Weights of a small transformer language model: a variant of SOAP for these matrices.
Each number is 128 + 24 x the weight over the matrix's rms, rounded and kept within 0 to 255. Layers, rows and columns count from 0.

# layer 6 attention query, 384x384, rms 0.073, rows 146-172, columns 256-383
[[125 132 108 135 112 110 146 112 140 124 133  91 130 107 116 133 123 146 146 122 131  89 142  97 146 128 108 119 149 108 138 156  99 136 129 116 138 131 144 123 131 132 122 113 119 132 124 137 119 129 128 112 161  98 138 144 137  97 119 179  98 137 150 120 174 131 120 133 131 130 126 135 141 103 152 163 121 128 116 120 100 106 116 113 145 102 129 137 137 116 131 152 149 137 114 153 143 143 139 107 154 135 110 149 127 106 139 111 115 144 165 107 108 124 147 149 150 111 134 121 131 120 131 102 130  94 104 125]
 [153  81 108 133 117 129  94 102 150 128 140 133 119 136 112 139 129 107 149 151 153 138 135 136  73 129 144 151 162 144 156  98 107 139 130 134 132  97 152 164 123 116 109  96 135 145 156 113 115 133 131 129 111 179 128 123 143 115 140 107 134 148 134  98 100 118 133 140 134 136 115 138 112 107 109 117 160 116  95 105 113 161 157 116 144 166 149 130 159 121 133 153 135  97 119 111 115 124 128 116 144 124 140 117 152  96 117 122  92 161 104 122 109 156 146  78 121 106 113 105 130 142 148 134 124 127 121 121]
 [136 131 137 142 122 110 183 142 168 122 146 122 158  82 113 108 106 136 122  78  95 131 119 115 123 169 129 154 107 112 141 145  82 114 162 136 130 107 132 114 159 121 108 147 123 100 139  57  89 112  81 144 162 131 143 139 141 123 124 137 151 162  94 123 174 153 126 124  94 118 122 124 114 130 123 124 135 148 112 161 115 112 155  83 151 117 137 153 150 135 146 112 144 148 115 117 146 133 129 143 115  86 128 168 116 117 136 145 154 126 124 117 137  96 151 119 126 142 177 186 132 128 137 117 138 149 149  89]
 [111 144 156 127 102 134 181 165 133 133 127 122 138 119 128 105 109 153  90 104 119 154 125 130 176 129 138 104  91 128 110 150 155 131 146 103 112 142  76  95 142 126 165 185 124 105 106 117 116 118  92 147 124 111 108 152 122 127 119 114 147 111  93 127 145 168 135 129  91 114 150 106 115 154 126 146  95 120 168 166 154  77 125 121 113 115 116 137 113 149 109 103 115 175 128 132 150 132 112 178  94 104 153 136  98 181 120 157 157  85 133 166 153  98 121 145 132 159 146 165 121 135 109 128 162 143 154 103]
 [151  88 101 102  74 109  70 144 152 113 125 108 123 116 104 135 166 102 110 143 120 132 219 125  99 143 117 137 159 191 138 100 119 147 157 105 139 124 120 150 127 100 124 141 100  82 116 112 136 183 114 140 105 208 128 129  93  95 141  83 146 131 134  99 126  82 122 146 137 152 148 141  85 128  83 150 132 105  73  84  86 136 138 100 137 170 133 114 167 127 122 113 153  74 130 115 165  81 115 143 179 119 136 137 172  91 118 127  58 161  81 187 123 127 164  94 169  95  92 103 146 134 160 113 139 111 122 107]
 [144 155 146 120  83 127 210 168 172 126 137 113 166  67  89  82 102 148 118  63 118 161 109 134 154 175 135 115  54 122 143 145  96 126 182 113 117 123 100 124 160 103 117 182 117  66 100  55  76 107  44 154 160 101 136 119 115 127 130 112 141 157  46 101 160 187 134 140  61 140 134 111 135 150 131 135 119 159  97 166 124 111 163  76 154 119 125 179 148 168 112  76  93 149 153 126 159 109 130 156 148  66 138 169 112 117 140 132 158 102 105 153 153  75 147 127 130 152 194 226 115 126 111 133 154 152 156  86]
 [ 78 119 147 103 127 151 137 107 115 120 106 128  68  78 160 222 127 151  67 144  90 112  80 105 108  90 107 166 163 202 207 110 152 121 106  67 157 121 119 119 137  88  83 142  81  93 106 127 136  85 158 118 203 155  75  84 136  45 165 153  77 143 145 167 170 139 147 117  90 155 142 163 152 169 104 140 115 154  94 121  88 113 121  98  88 103 134  69 135 152  90 131 131 121 134 165 142 168 104  97 107 113 135 152 126 159 105 117 139 151 128 128 100 120 136  77 133  78  82 167  66 148 185  95 156  89 118 110]
 [138 172 155 123 159 174 124  82  99 116 133 136 145 157 141  77  80 102 156 153 204 178 123 114 154 147 115 156  62 147 138 108 141  87 136 159 132 122 154 126 124 138  22 164  94  81 170 186 124 153 106 107 129  83  97  82  70 196 198 100 139 129 130 137 145  95 185 111 136  66  77 132 122 122 105 116 103 170 108 143 178 110 112 131 110 105 154 134 128  95 113 185 125 119 161 118 111 184  99 127 158 114 116 129 175 107 123  91 130 120 157 106 175 131 120  94  82 141 109 141 117  64 108  81 125 123  83 131]
 [ 63 155  93 153 104 169  77 138 102 142 183 142 142 102 188  56 166 134 124 163 141 152  68 177  62  65 173 124 146 112 169 142 138 137 157 163 125 125 160 174 144 153 101 127 133 157 161 208 170 110 118 159 101 138  84 155  87 123 167 109 165 121 123  39 160 137 157 103  99  34 161 210  86 178 184 134 132  67 148 136 136 102  71 111 168 140 135  97 109  98 139  79  81 206 122  93 200 141  70 173 121 155 163  76 119 130 106 115  72  96 104 195  90 183  96 121 112 142 109  72 178  97 154  81  99  87 118 116]
 [132 195 103  90 107 111 142 138 197 176  95 191 103  25  94 179 157 114 133 155 112  87 130 219 121 205  94 175  44 153 137 108 142 148 144  55 169 103 131 196 111 138 135 153 120 131  97 121 132  95 105 150 151 118 119 151  82 103 186 164  99  87 119 148 144 165  78 133 112 120 140 134 126 139 180 166 115 121 176 119 114 172 142  63 134 111 165 151 130 209 144  68 192 121 168 136 139  76 123 172 114 138 130 160 160  69 135 144 145  85 126 133  62  81 102 162 106 110  93 131 116 164 163  64 104 125  78 131]
 [ 99 111 107 184 100 206  93  92 134 198 113 171 154  86 189 113 116 185  99  77 144 147 156 117  88 118 105 147 190 137 151 157 109 136 119  94 169 106 159 120  98 152 143 111 168 115 194 210 117  71 105 157 145 118 162 111  91  54 129 105 111 111 230 156 135  36 132  86 109 118 167 126 140  77  64 111 155 145 191  61 141 160  51  84  87  99 112 161 110 148 141  77 146  94 124 107 133 106  80  75  95 135 186  96 135 104 210 102 182 136  85 144 157 139 122 117 101 205 154 114 180 155 211 159 136  98 138 145]
 [155  91 151 135 129 144  87 112  97 160 107 124  83 134 158  96 121  79 167 124 147  12  81 180  57  86 154  34 159  91 172 120 157 140 175  83  99 122 186  97 136  47 184 174 160 100  61 117 154 111 107 112 145 122 167  71 196 166 117 128  77 192 197 149 142  75 163  81  77 162  96 163  97 175 117 112  86 148  98 116 107 159 204 124 135 108  94  59  54 166  92  50  54 125 112 135 216 138  78 121 114 127 135 147 103 149 132 131 211 119 121  94 121 161 143  87 163 130 181 184  88 204 114 121 181 136 184 128]
 [107  76 175  95  91 126  95 124 130 110 170 109 118 184 122 169 114 112 159  18 122  78 160  67 135 118 173  86 155 126 136 120 163 159 177 213 136 164 176 112 107 178 138 128  92  88 141  71 120 127 212 148  81 133  63 146 180 142 116 147 149 121  57  95 174 135  58 139 140 160  96  98  74 152 144  99 176  46 170 148  84 135 150 156 143 140 157  96 115 119 136 121 126 109 136 136 106 112 112 114 171 112 116 181 178 104  83 203 126  56 174 102 162 158 110 106 101 112 194 108  77 131 243 129  76  79 132 110]
 [ 67  76  71 107 148 187 193 120 133 119 187 179 184 147  81 139 174 147 177 124 113 137 175 121 145 107 143 170 192 119 126 123 112  97 108 153  68 126 133 149  99  91 137  96 104 172 125 168 216  89 136  73 154 110 155 165 149  77 104 180 232 135 174 123 161 155 232 122 135 174  53 185 150  98 159 159 146 170  35 112 121 101 126 106 117 135 183 121 126 146  65  55 146 120   2 164  63 147 110 118 151 163 102 115 154  80 157 116 148 133 121 108  72 154 132 146 158 111 122 121 171 137 143 222 168 109 171 152]
 [133 116 112 125 106 109 120 141 137 142 129 122 135 134 126 145 128 124 117 111 123 146 115 121 137 131 126 131 132 121 135 139 124 122 128 125 144 116 140 127 123 121 140 130 127 127 133 126 142 136 149 117 137 137 121 121 124 124 137 131 141 120 120 136 125 132 137 134 135 118 138 151 149 150 116 146 121 119 118 120 135 134 128 126 135 118 143 126 130 131 108 122 112 118 130 107 104 129 112 127 133 125 107 123 128 119 133 126 133 137 115 117 111 129 127 127 126 133 129 120 112 132 127 130 124 135 126 109]
 [118 110 138 125 125 129 124 135 136 114 125 139 143 129 127 142 121 132 131 144 128 126 136 132 140 127 134 124 126 118 119 128 140 108 127 123 136 134 134 128 130 129 123 136 126 121 121 108 125 121 125 124 129 130 123 118 119 120 130 113 133 134 112 117 127 113 116 138 137 121 146 140 127 135 118 121 135 107 130 137 121 127 114 131 122 104 125 137 127 133 142 110 111 107 152 123 131 127 131 134 130 129 136 135 131 147 132 135 129 125 138 141 126 129 135 119 124 118 159 125 133 120 141 129 119 133 142 135]
 [127 126 137 136 121 118 115 123 145  91 124 119 110 128 128 133 114 119 122 135 136 137 121 144 119 136 132 129 117 143 140 123 139 128 113 130 121 125 123 138 149 118 111 126 112 136 143 136 116 125 117 134 133 137 132 140 129 138 135 131 130 128 115 133 107 121 130 117 119  95 144 143 155 131 134 131 126 137 126 132 137 132 154 137 137 125 146 144 135 128 127 118 125 135 125 145 132 143 116 129 123 109 117 135 128 133 127 124 128 134 134 136 146 124 135 139 130 140 137 116 118 122 142 135 123 122 137 118]
 [125 131 113 114 137 128 122 132 126 124 134 138 144 143 126 139 125 136 122 143 132 151 130 135 129 143 126 136 133 126 131 128 108 130 126 129 146 134 138  97 130 106 124 144 121 103 137 110 129 134 105 122 121 126 126 135 135 125 121 126 131 106 121 122 130 134 124 130 133 126 120 130 108 134 134 130 137 120 128 135 132 139 117 120 109 121 133 119 124 153 129 131 118 135 148 115 119 101 127 131 143 112 114 123 117 137 143 144 122 120 122 118 139 128 121 129 128 122 142 123 118 139 127 121 135 140 121 122]
 [129 150 125 116 137 140 126 143 116 139 125 134 121 117 128 118 111 133 124 126 127 106 103 112 141 127 134 139 114 103 141 138 137 134 149 124 118 127 119 137 146 145 131 133 128 130 128 129 128 118 137 135 137 122 133 139 141 108 133 139 139 119 122 149 121 138 120 125 135 128 133 105 126 124 122 141 139 122 110 113 126 122 125 131 135 124 113 115 112 132 143 109 130 125 109 116 141 132 127 138 135 144 110 126 115 119 120 121 132 123 119 129 127 127 134 127 121 133 142 147 119 130 118 135 127 140 134 118]
 [128 136 116 139 139 119 129 111 130 129 118 128 129 137 121 131 141 129 113 121 116 122 136 124 133 116 135 116 125 132 124 118 148 126 110 131 129 137 129 136 132 149 120 131 122 129 116 127 124 126 139 134 130 121 111 112 135 101 132 130 114 141 111 117 117 146 132 135 145 125 139 131 112 122 107 127 144 134 122 131 111 125 114 137 100 137 122 101 106 119 128 119 129 121 130  97 134 129 127 133 120 132 123 126 131 127 125 135 147 136 135 129 139 138 125 130 128 127 121 131 143 137 101 117 147 118 130 146]
 [118 139 138 135 124 134 135 112 129 137 151 122 139 124 146 135 125 127 123 125 136 138 112 117 119 121 118 101 109 137 128 133 140 139 121 117 136 133 130 116 121 126 135 119 119 135 138 130 138 142 124 147 125 132 138 124 133 127 140 121 127 134 120 130 129 114 122 158 146 134 143 126 142 141 135 147 119 118 118 138 122 133 124 120 150 131 138 133 122 110 117 131 135 125 114 131 147 150 131 131 134 112 122 136 136 139 122 116 114 137 118 138 101 129 120 146 133 145 111 154 122 127 112 132 135 123 121 115]
 [145 151 120 115 121 130  96 135 136 134 107 124 164 126 143 150 142 144 127 125 114 121 123 160 156 119 143 140 113 119 126 112 131 111 133 128 125 124 113 127 110 132 129 133 123 139 114 136 100 140 138 115 127 133 122 105 129 117 147 127 134 142 130 124 122 123 134 140 142 140 144 151 120 116 134 110 132 126 141 105 128 111 136 132 100 123 117 148 108 138 135 121 133 141 141 121 118 111 122 145 143 144 131 123 146 134 132 136 141 109 121 121 142 142 141 141 146 132 148 121 133 125 133 131 116 142 122 146]
 [112 114 139 133 130 134 130 148 119 128 122 121 124 125 110 121 126 117 129 147 135 109 122 116 123 146 111 124 133 131 104 132 116 135 132 139 118 154 137 122 133 111 107 128 140 129 149 122 115 112 136 121 137  97 124 138 140 117 141 129 117 133 133 134 136 120 132 125 149 125 144 110 112 124 120 128 134 149 110 118 123 141 121 112 153 144 126 134 133 119 151 132 146 121 113 146 117 141 104 131 126 142 133 116 111 111 112 114 126 125 114 139 127 126 119 108 132 126 111 146 132 119 111 161 125 142 135 104]
 [127 134 146 115 120 128 118 120 131 137 125 121 137 138 113 142 152 119 136 124 109 125 115 134 141 134 128 137 122 126 145 135 116 124 119 130 135 120 118 141 120 138 134 120 113 119 117 119 112 142 129 130 120 147 107 123 124 146 132 141 144 140 111 131 118 118 111 131 141 135 133 150 129 127 115 107 121 141 130  94 133 118 133 138 113 121 132 117 125 121 134 127 155 126 136 133 115 123 122 145 133 126 125 110 138 150 135 131 140 139 105 136 134 140 137 143 121 129 103 108 128 139 126 110 121 117 132 133]
 [142 139 126 118 156 145 124 106 122 144 111 108 127 137 130 125 141 103 106 154 133 143 115 149 129 127 139 134 133 113 135 120 121 113 101 111 126 117 119 139 135 117 120 141 116 136 120 123  95 155 135 134 125 125 127 124 123 110 143 140 120 126 125 121 105 126 152 119 147 114 143 118 126 125 120 121 145 125 148 118 164 110 122 131 118 138 113 132 128 116 129 130 108 135 140 141 125 114 126 130 125 153 135 126 143 126 138 135 133 116 130 155 136 138 141 134 154 122  99 118 127 132 124 120 126 150 116 104]
 [129 109 131 114 136 104 126 113 135 117 125 150 106 135 118 122 139 142 137 137 154 123 113 124 129 117 116 117 141 126 110 112 126 140 139 136 120 125 117 112 121 136 128 145 151 117 143 120 138 130 137 140 141 113 129 149 136 116 142 131 132 125 136 139 145 130 130 125  94 123 127 117 121 118 134 144 116 130 125 136 129 135 135 124 148 155 121 130 154 121 130 153 106 134 111 143 149 125 108 114 117 129 144 129 115 120 114 123 129 126 130 131 142 143 123 120 131 110 133 137 128 135 117 145 136 141 123 114]
 [120 118 116 113 120 134 149 118 154 115 133 128 104 107 121 125 130 134 154 118 146 124 123 123 117 134 126 118 130 150 121 129 142 137 143 139 126 131 146 127 110 147 133 124 151 114 140 152 119 130 149 140 140 136 152 144 161 122 138 143 137 130 117 126 149 125 117 152 104 142 125 110 108 126 116 132 149 124 123 145  96 117 122 103 129 128 154 127 132 114 117 141 107 121 107 139 126 134 125 108 130 116 136 129 128 100 132 118 121 115 127 125 127 117 133 111 134 101 126 130 139 126 131 143 121 123 156 111]]
# layer 6 attention key, 384x384, rms 0.0743, rows 146-172, columns 256-383
[[112 126 107 123 104 124 119 119 128 134 116 126 103 134 116 142 137 140 148 124 123 134 143 142 136 118 123 133 138 132 139 128 125 132 119 130 116 153 101 133 139 110 122 141 101 146  96 143 150 156 123 129 148 116 114 124 101 120 140 146 135 139 109 167 138 138 139 108 138 118 157 143 128 150 122 142  86 117 123 113 106 136 133 101 117 161 170 118 146 148  96 120 140 129 124 129 121  92 155 133 128 127 126 137 112 140 116 117 131 111 109 154 123 148 130 124  99 123 145 137 117 119 138 156 137 100  93 111]
 [122 107 142 102 128 152 134  88 125 132 111 103 114  87 105 144 161 133  97 137  97 132 121 131 131 153 159 111 137 149 125  97 109 144 111 111 147 140 123 138 127 122 144 116 119 133 142 140 105 163 148 118 120 123 129 126 134 143 115 163 100 140 145 133 134 133 115  98 159 122 159 134 106 118 138 150 157 145 162 125 123 121  98 143 153 152 142 143 136 115 113 150 114 166 112 121 113  82 143 142 120 152 123 113 142 124 145 155  74 146 129 110 108 122 121 106 129 131 119 133 125 142 133 138 121 135 127 134]
 [125 151 142 125  93 142 124 141 148 112 141 118 109 133 124 123 112 121 168  93 150 159 152 188 138 129 129 149 103 128 159  95  81 110 111 133 115 158  74 150 125 142 105 149 124 109 120  97 138 112 137 175 114 118 130 131  82 125 153 125 142 107 155 136 105 163 163  96  86 104 134  96 106 165 134 162 135 135 109 128 123 156 146 117 130 122 126 142 124 130 117  88 128 137 104 138  92 112  94 129 132 119 138 174  86 158 111 119 155  75  72 149 100 136 143 125 127 127 168 138 124 123  97 155 173 119 113 106]
 [212  94 117  69 216 134  92 145 138 103 177 134 187 125  88 126 155  75  94 126 113 126 164 115 119 135 142 133 130 111 131 141 160 120 146 128 150 104 177 138  76 122 113  69 194 108 151 139  86 186 157  77  83 163 123  98 117 138 115  91  90 142 149  93  98  79  68 126 128 112 136 148 144 108 132 110 163 112 100 128 160 135  79 178 159  88 115  91 120 105 213 163  99  87 141 114 179 152 132 116 140 162 156 119 124 127 159 119 102 157 167 121 126  87 142 122 166 105 139 134 110 158  85 115 138 188 180 121]
 [135 117 124 110 130 137 142 110 116 125 110 120 122 107 113 121 167 128  87 128 123 148 144 159 141 158 145 116 113 152 149  94  92 124 119  97 125 119 113 129 144 126 119 113 129 144 150 135 119 134 146 148 118 152 116 144 120 152 100 122 123 108 130 129 129 146 129  94 158 117 147 140  87 148 135 148 148 138 160 147 128 124 124 150 132 139 127 159 124 115 116 129 114 149 112 117 106  85 114 158 109 127 142 119 126 143 124 169 117 125 113 123  83 139 133 110 114 120 122 124 140 146 108 114 122 145 129  92]
 [ 21 100 123 178  73 131 179 107 119 153  56 149  50 104 145 141 145 161 130 138 125 146  75 108 149 115 131  93 100 145 109 137  85 156 109  91 109 134 128 139 153 106 144 129  73 129 124 130 101  56 120 184 168  90 128 128 172 143 137 163 155 125  93 131 181 160 198 112 144 143  68 111 169 121 157  93 138 146 193 139 124 113 129 103 156 144  96 188 161 145   0 116 114 160 103 114 112 111 133 154 156 112  64  94 124 113 114 175 139 118  87 101 128 184 108 151 101 152 142 115 146  59 194 148  74  93  90 124]
 [193 112 110  76 156 142 140 133 162 140 128  69  78 107 181 178 114 139 146 158  83 120  93 141 134  57  91 138 118 178 141  78 109 149 131 109 146 149 159  72 118 185 157 107 111 124 110 125 129 121 135  78 150 147  92 136 124 106 115 155  81 140 151 159 135 100 157  48 149 101 138 132 132 144 162 107 132 160  87 182 158 166  45 123 119 121 107  52 148 123 124 192 170 120  90 179  67 144 119 169 116 127 191 153 151 113 166 141  77 186 131  82 126  94 178  90 133 111 136 127 137 191 111 160 141  94  81 132]
 [126 106 135 140 135  26 140 108 110 192  81 167 194 112 193  77 161  74  47 187 217 176 129  85 102 199 107 177  49 123 167 165 143 107 107 181 150 195  64 153 179 124  73 129 189  46  73 174 167  62  21  74 137  89  70  58  93 174 221 115 168  78 125  67 120 161 153 137 141 101  69  97 190 137 143 118  46 217  96 151 168 171 134 116  98  60 130 114 145 112 167  87 122 111 103 177 121 107 138 110 148 110  78 172 141 155 118 105 152  55 123  47 121 131 100 160 112  73 131 123  83  24 102 199 131 169  77 121]
 [ 68 214  32 105 103 136 177  59 198 193 157 133 166 146 173  94 101 119 116 165 170 126  96 137 128  87 107 188 111  82 139 157  76 144 211  93  90 173 131  80 143 147 135 119  52 167 173 121 122 103 133  81 132  94 105 149 125 152  82 111 173  95 162 150 160 144 150 144 153  53 142 161 128 151 107 147  97 130  97  88 102  89  90 122 169 127  99 121 121  81 121  74 132 114 123  62 146 145 165 155  98 134 189  83 185 133 100 149 117 191 183 167 186 173 150 141 121 108 149  68 175 183 134 110  92  68  99 110]
 [162 139  83  80 131 143 161 129 128 167  55 136 135 144  91  97 174  81 104  71 127 172 132 172  99 161 100 142 101 210 168 166 109 140  89  97 167 132 101 187 134 126 139 156 134 146 121 141 106 160 116 101 106 107 149 161 118 130 181 140  27  53  81 167 102 108 125 125 102  67  68 154 200  77 173 148  91 138 164 109 154 134 180 131  91  95 132 128 117 137 219  34 142 117  70 114 145  97 193 188 102 118 163 135 149 136  53 123  40 128  57  94 144 112 159 149 155  54 100 180  71 175  99 109 133 126 132 128]
 [148 178 108 184 106 161 104 139 131 150 163 149 131  86 202 157 131 129  93  91 130 140 147 145 136 102 138 146 150 155 120 153  93 151 137  88 138 109 110 158 125 142  68 111 112 106 160 170 171  60 147  85 168 109  96  90  79  76 152  93 101 123 177 140 161 108  96  86 135 132 186 192 142 101 192 218  46 189 152 123 155 126  78 109 138 148 131  99 148 140 148 103 121 127 137  87 151  87 111 158 130 151 172  74 113  87 175 100  97 127 132 142 136 154 149 122  98 223  91 111 151 228 145 154 144  83  96 112]
 [178 117 125 108 139 130 131 204  58 170  92  99 148  86 111  69 191 106 114  91 117  53  98  76 102 134  97 120 162  98 141 109  62 177  89  39 106 134 126 168 119 117 166 170 125 111  94  99  98 148  75 146 141 115 148 129 156 120  86 221  87  85 203 178 127 147 144  73 120 103  92 242 159 161 124 110 131 112 121 117 115 164  58  96 107 165  56  40 102 221 126 137  98 115 144 118  99 116 136 118 126 145  80 120 133 144 119  80 159  60 104 109 126 106 151 144 153  92 184 154  82 132 145  60 200 134  69 130]
 [138  60  90  90 122 157 104 130  88 121 124  94 225 128 128 149 142 161 175  59 125  94 124 102 158 121 144 142 146  69 163 129  68  36 155 116 116 105 183 100 191 108 161 155 111 174 148 158  53 131 124  69  70  70 119 222 125 128 103  56 149 183 125 132 169  89 116 159  78  98 121  81 168  83 153  86 208  88 138 125 118 147 195 148 124 186 163 103 159 130  97 202  75 114 121 141 134 137 138 124 129 142  96 125 182  85 122 137 131 124 134  90 166 117 140 127 118 144 127 116 125 141 113 178 143 125 118 160]
 [ 77 133 127 143 139 103 141 136 148 105 104 141 193  84 113 130 129 177 133 128 122  92 139 121  83 130 167 166 127 121 148 110 142  84 147 102 143 210 127 144 126  79 211 141 219 123 166  87 168  18  85 137 132  72 189  95 130 174 147 152 172 127 130 148 167 173 164 179 116 176 125 145 179  89 131 111  95  78  82 125 194 103 199  31 126 167  81  85 125 182  91 148 134 158 152 189  92  91  76 168  78  44 107 131 164 106  99  60 129 144 104 130  87 125  77  76 152 140 139 152 142 131 177 217 118 122 104 104]
 [136 122 134 129 130 139 126 111 113 130 127 149 125 112 116 132 128 120 119 132 116 128 155 137 148 144 136 131 125 129 123 111 124 119 125 130 112 125 132 123 129 124 117 135 124 125 120 135 130 125 130 132 117 112 137 128 131 131 138 128 116 134 127 125 139 136 123 138 132 114 102 111 130 119 132 134 115 135 121 139 113 116 130 116 120 131 126 102 131 140 130 149 128 138 141 137 115 123 125 132 127 129 142 127 135 137 116 139 145 144 127 116 114 134 164 124 115 121 131 132 116 117 128 123 132 133 141 108]
 [136 140 106 130 127 138 124 122 116 124 123 108 126 135 126 111 123 121 127 142 125 128 115 143 134 139 128 134 146 140 141 126 144 135 124 138 138 112 133 137 141 118 114 129 129 143 122 129 134 122 128 139 115 130 112 118 120 123 131 138 125 119 141 133 130 142 142 119 143 118 126 126 127 127 128 120 126 138 120 116 131 137 135 107 122 113 128 135 128 128 119 145 128 134 124 132 141 140 118 107 141 120 133 153 123 131 136 128 136 122 120 134 142 132 142 141 120 131 122 112 143 137 143 134 106 111 114 142]
 [128 147 130 131 128 136 128 109 131 134 137 130 134 127 117 141 139 139 135 116 112 126 147 124 131 124 122 117 125 133 111 121 137 124 135 135 121 107 143 120 146 133 127 116 127 120 122 138 131 132 130 115 132 134 142 133 122 121 119 117 122 138 107 110 121 116 137 119 119 141 140 116 114 120 128 148 123 122 120 118 129 135 133 130 128 134 133 123 117 152 133 145 137 133 125 145 143 128 133 136 131 109 114 115 119 115 117 132 127 125 110 123 129 123 142 136 145 124 133 139 133 133 123 105 130 125 128 116]
 [131 132 131 129 125 132 132 123 128 136 112 126 126 133 125 121 128 129 142 123 130 120 110 139 115 125 115 141 122 144 114 135 137 135 133 136 130 115 129 113 128 133 135 118 135 134 136 138 130 110 121 132 111 154 125 127 140 110 114 129 108 123 120 133 113 143 123 135 123 120 122 129 127 135 134 140 134 127 123 135 120 133 117 151 137 129 116 142 129 117 139 145 139 115 144 146 149 122 136 126 113 136 130 131 116 112 117 117 123 139 133 126 115 119 145 125 140 135 121 120 129 143 118 130 113 126 147 133]
 [131 115 138 124 120 135 141 132 136 127 113 133 128 138 129 115 132 127 134 121 126 149 140 131 118 140 129 113 123 123 116 117 120 121 130 127 124 135 131 125 151 130 123 140 134 104 140 127 133 135 131 101 136 131 133 135 129 126 143 150 124 131 124 111 140 125 136 123 125 114 135 134 140 127 115 129 115 129 142 153 103 118 116 125 152 144 127 134 124 132 109 128 159 124 126 119 118 134 128 138 122 135 130 136 120 139 144 126 128 125 119 131 124 118 126 135 127 113 115 142 148 128 144 138 118 119 120 122]
 [119 130 127 129 128 122 112 150 132 136 123 117 115 111 129 132 130 120 123 138 139 133 134 120 141 117 121 126 111 113 136 128 105 131 126 130 125 119 129 123 130 108 112 138 137 141 120 137 117 125 117 124 126 140 155 120 111 128 131 117 148 127 147 123 133 127 131 125 128 136 107 124 126 134 143 112 117 134 123 121 135 121 124 130 139 119 155 139 120 123 136 123 114 104 124 131 124 118 118 147 123 139 120 129 130 134 130 124 129 118 135 135 132 121 125 137 119 111 147 137 151 126 140 127 137 134 129 131]
 [135 130 138 124 133 125 133 130 137 131 120 127 137 122 122 119 137 144 146 115 117 129 118 128 140 115 142 142 133 108 133 129 125 106 112 127 122 117 127 133 137 143 130 139 117 129 105 130 125 108 129 126 135 122 139 111 150 117 132 125 109 148 138 105 143 135 135 117 129 128 149 120 117 132 117 121 126 126 129 131 121 127 121 126 130 129 134 130 133 115 144 122 131 118 135 112 112 125 110 119 136 113 112 152 123 125 130 128 122 133  96 122 147 119 132 128 140 126 135 130 124 161 147 142 135 141 107 129]
 [123 109 127 115 124 140 126 143 121 119 137 123 137 144 121 110 114 114 123 136 130 125 121 108 111 128 122 107 134 115 140 125 133 142 131 116 134 127 126 119 145 122 126 111 132 129 110 113 143 128 124 119 115 133 140 127 139 126 141 135 126 125 126 126 125 122 129 100 130 127 130 122 128 115 125 133 124 109 121 120 142 146 106 124 132 115 117 122 136 114 136 147 127 106 110 125 132 142 122 139 114 123 129 132 142 128 127 122 122 131 119 137 132 124 118 132 123 131 133 137 132 133 122 125 131 127 142 120]
 [125 134 135 127 125 140 128 114 127 122 146 140 118 139 155 139 133 123 121 113 114 128 140 140 114 132 131 124 137 126 132 133 127 121 135 129 126 124 138 118 134 122 140  99 118 129 124 121 137 127 127 134 134 128 139 139 137 112 129 133 135 119 121 136 121 127 131 129 129 132 111 124 121 131 134 117 123 120 134 140 148 110 124 111 132 121 131 141 124 136 131 116 123 127 114 128 137 141 137 134 113 129 133 133 148 123 131 135 141 140 127 103 108 128 124 141 140 115 129 115 137 140 141 108 134 137 111 121]
 [124 130 134 138 129 115 131 139 123 147 129 134 135 101 129 118 131 123 117 107 130 141 125 114 119 132 133 128 124 125 135 122 124 125 126 135 130 107 127 113 120 129 127 134 127 123 125 123 134 123 137 127 123 127 148 122 133 130 114 115 115 122 136 119 123 156 126 147 119 121 105 136 149 130 138 129 138 142 135 121 121 150 129 140 124 113 131 115 109 129 135 120 116 131 115 126 124 139 124 120 131 129 116 136 125 128 122 118 115 143 127 119 116 116 122 108 112 154 146 137 115 152 125 115 119 143 132 133]
 [118 113 112 121 111 134 127 132 133 116 125 140 130 133 128 130 130 142 143 122 130 105 151 123 127 143 124 121 138 120 102 123 147 142 134 135 134 129 134 123 115 135 127 124 128 135 116 110 131 130 137 124 142 126 133 112 136 122 105 131 136 133 129 122 117 132 117 115 115 143 128 125 153 135 147 131 129 106  98 126 131 150 132 122 151 134 138 126 120 122 149 126 134 111 128 126 139 145 141 118 114 121 132 132 102 136 122 136 128 136 116 141 117 111 109 113 114 119 146 122 125 124 119 111 136 125 133 145]
 [126 125 126 128 136 140 123 151 107 138 131 126 118 139 121 128 114 111 133 128 121 132 156 117 143 118 119 132 128 127 141 122 133 138 120 123 121 134 142 109 117 106 131 127 121 132 128 110 137 129 144 132 117 126 105 135 121 123 137 104 118 129 125 155 105 121 138 121 133 106 140 140 150 130 137 125 149 111 121 138 117  91 136 122 127 122 121 130 123 136 131 142 157 112 136 135 125 125 131 137 130 137 123 125 126 139  99 137 130 148 134 130 140 134 134 144 133 108 136 140 124 132 145 130 134 129 116 126]
 [104 147 123 136 132 126 124 117 133 129 106 135 136 118 122 135 145 115 136 127 126 124 121 129 137 106 127 129 115 144 128 122 117 117 126 133 115 142 122 122 131 128 133 126 133 118 130 104 127 116 125 132 137 111 111 147 127 128 140 122 117 131 106 140 116 110 125 128 134 113 123 135 118 142 118 120 122 130 121 134 126  98 111 131 143 123 138 119 142 139 119 139 138 130 125 124 147 125 138 119 125 126 122 143 117 133 106 146 125 137 118  94 140 127 123 143 120 104 128 134 132 107 149 131 124 122 123 125]]